From a checkpoint of a small transformer trained on Wikipedia.
Size: 9 layers, 2 heads of 64, MLP 704 SwiGLU.
Architecture: LayerNorm before each block, rotary positions, no biases in attention or MLP, untied embeddings.
Each number is 50 + 15 x the weight over the matrix's rms, rounded and kept within 0 to 99. Layers, rows and columns count from 0.

# layer 2 MLP gate, 704x256, rms 0.0615, rows 12-15, columns 128-255
30 61 68 49 58 33 43 38 28 36 64 55 42 39 78 64 40 70 26 62 35 42 23 59 42 53 32 51 57 66 52 72 53 21 53 52 41 40 67 47 53 30 61 58 96 22 22 64 34 60 71 75 63 68 63 54 50 47 77 32 41 51 54 64 26 81 63 62 37 51 67 40 61 81 27 50 57 48 35 23 58 58 28 77 46 41 58 45 69 36 00 48 61 58 33 56 38 71 54 51 59 61 28 58 48 67 54 42 72 69 16 29 43 70 57 75 52 39 35 51 31 39 67 45 46 49 43 35
62 60 21 36 47 41 29 51 38 70 35 66 53 50 42 76 32 42 63 60 60 58 32 54 46 41 70 53 49 41 57 81 53 76 30 47 50 41 84 40 64 24 29 55 41 48 18 55 51 50 39 36 37 51 59 42 47 48 63 57 58 33 89 57 58 50 55 23 53 30 55 33 76 55 72 61 48 56 25 36 49 44 70 59 76 72 58 27 53 47 48 60 61 36 61 64 66 73 41 88 35 32 48 56 56 49 70 61 75 46 61 41 17 28 52 38 17 50 54 65 51 41 30 35 57 39 48 40
52 56 60 49 68 61 58 54 41 35 69 72 74 35 43 57 63 49 36 50 46 60 44 71 41 49 58 50 08 63 55 54 42 53 69 31 83 39 40 48 49 38 56 26 63 51 38 61 47 41 45 53 46 53 72 60 35 62 26 42 52 68 40 71 34 86 60 32 60 46 62 45 45 63 65 78 59 65 23 68 25 39 67 63 09 43 57 46 25 61 51 43 27 52 60 45 50 49 52 43 29 37 58 48 39 44 58 77 19 61 82 53 49 60 76 18 45 55 71 60 46 56 50 50 44 31 70 33
54 47 51 38 24 55 52 49 85 85 42 53 68 85 34 72 62 71 55 31 37 32 49 45 73 55 60 24 50 68 44 43 45 45 64 36 36 53 45 57 39 63 50 34 32 52 34 55 51 34 62 52 37 64 31 25 38 49 49 54 28 30 57 72 49 36 57 64 38 50 44 37 40 74 54 53 67 45 30 17 65 43 75 59 57 41 56 52 62 40 34 60 32 26 36 55 55 65 59 51 43 71 54 87 37 25 42 70 46 58 34 69 58 51 54 33 73 74 25 45 47 66 49 67 63 55 66 55
# layer 2 MLP up, 704x256, rms 0.0584, rows 12-15, columns 128-255
59 43 45 45 41 58 71 42 75 57 65 13 52 44 42 39 78 45 51 50 51 42 62 38 61 41 56 69 33 42 34 34 26 52 49 34 42 57 71 28 57 45 12 51 57 55 76 44 45 43 48 28 75 41 52 58 49 59 54 18 39 43 45 38 63 46 49 35 34 51 44 50 39 43 54 59 77 76 50 65 81 40 51 53 48 26 29 69 64 52 67 76 75 40 49 66 51 31 33 45 68 75 25 44 44 64 64 77 59 54 48 36 55 37 33 52 80 47 63 56 48 58 37 50 47 77 64 48
46 42 46 66 75 23 52 56 32 23 43 61 45 51 35 67 75 40 63 46 48 64 50 58 82 51 31 51 50 23 58 48 65 40 50 62 72 55 00 51 59 44 47 62 33 49 62 45 61 31 33 69 54 22 30 78 53 64 62 72 47 28 32 70 54 53 20 42 33 33 36 40 47 48 73 49 08 45 53 06 36 74 35 58 48 48 65 35 59 52 66 30 20 55 73 74 41 60 76 63 27 64 60 34 12 40 54 54 41 67 70 28 75 51 31 81 59 25 51 66 64 40 52 77 30 52 44 55
45 36 73 36 46 57 41 24 53 42 39 37 41 41 66 36 47 74 66 40 43 62 68 37 37 30 52 61 84 58 56 66 52 62 76 38 26 63 59 28 51 59 60 22 71 64 30 81 45 48 27 40 00 54 40 75 35 61 27 81 35 56 43 43 71 21 53 31 27 52 36 44 60 39 48 63 50 23 61 40 11 63 71 20 70 24 46 75 79 40 68 79 33 89 57 60 43 39 36 45 52 49 64 61 40 60 27 52 56 86 60 32 61 76 65 35 61 62 41 56 69 71 46 49 47 71 47 63
43 44 46 58 63 47 30 21 69 41 27 68 62 30 44 20 64 58 60 50 52 81 36 79 73 41 65 55 63 52 67 65 39 48 54 55 58 38 73 24 59 38 48 51 16 42 59 35 42 69 37 68 25 25 20 65 49 41 64 42 48 60 51 16 78 27 33 29 43 32 66 65 63 50 46 64 28 58 45 66 39 40 52 61 51 38 74 88 46 47 89 42 63 58 48 34 68 41 06 68 74 41 51 30 23 77 52 71 47 59 61 30 42 38 58 68 45 28 64 67 73 53 62 60 56 22 10 42
# layer 2 MLP down (transposed), 704x256, rms 0.096, rows 12-14, columns 128-255
54 27 65 49 37 64 49 27 89 56 68 37 66 26 50 29 72 48 58 58 41 32 59 38 51 49 63 48 26 39 38 52 33 53 28 59 26 53 49 73 37 48 49 53 56 34 66 60 59 58 59 50 36 45 50 46 54 31 44 71 48 41 68 47 54 51 48 29 46 43 50 61 28 63 64 69 45 34 37 54 51 20 50 64 61 58 59 36 50 58 51 39 19 64 75 51 52 56 45 44 43 37 47 55 45 54 43 33 48 72 45 73 68 59 72 30 38 50 70 38 58 86 35 77 50 70 21 37
38 54 39 33 25 71 65 54 66 30 44 57 61 46 63 56 46 40 47 74 53 50 84 37 74 35 28 27 42 36 38 58 25 40 58 55 58 33 52 16 38 50 85 54 58 27 51 50 79 67 30 64 40 42 36 79 55 64 26 07 76 39 44 29 41 37 45 60 74 82 53 25 47 68 53 56 35 29 75 06 43 76 66 51 63 33 48 45 29 60 62 53 54 72 67 57 64 72 55 44 63 42 63 55 32 29 79 60 39 77 51 31 63 50 68 28 71 23 66 23 22 43 53 73 22 46 44 43
63 61 28 56 55 83 75 41 65 38 54 57 45 77 39 52 39 46 51 55 39 51 46 50 22 65 62 41 50 34 59 55 13 18 46 58 49 62 70 66 66 66 70 48 49 27 50 63 46 40 16 57 43 35 39 72 56 49 71 54 46 42 56 75 40 74 27 59 45 61 76 61 78 41 59 31 64 29 38 33 84 59 57 67 26 26 59 47 33 50 50 44 57 53 48 34 46 43 36 60 21 48 37 34 41 36 47 89 41 50 62 13 47 50 57 68 41 38 25 61 49 58 50 49 41 52 47 45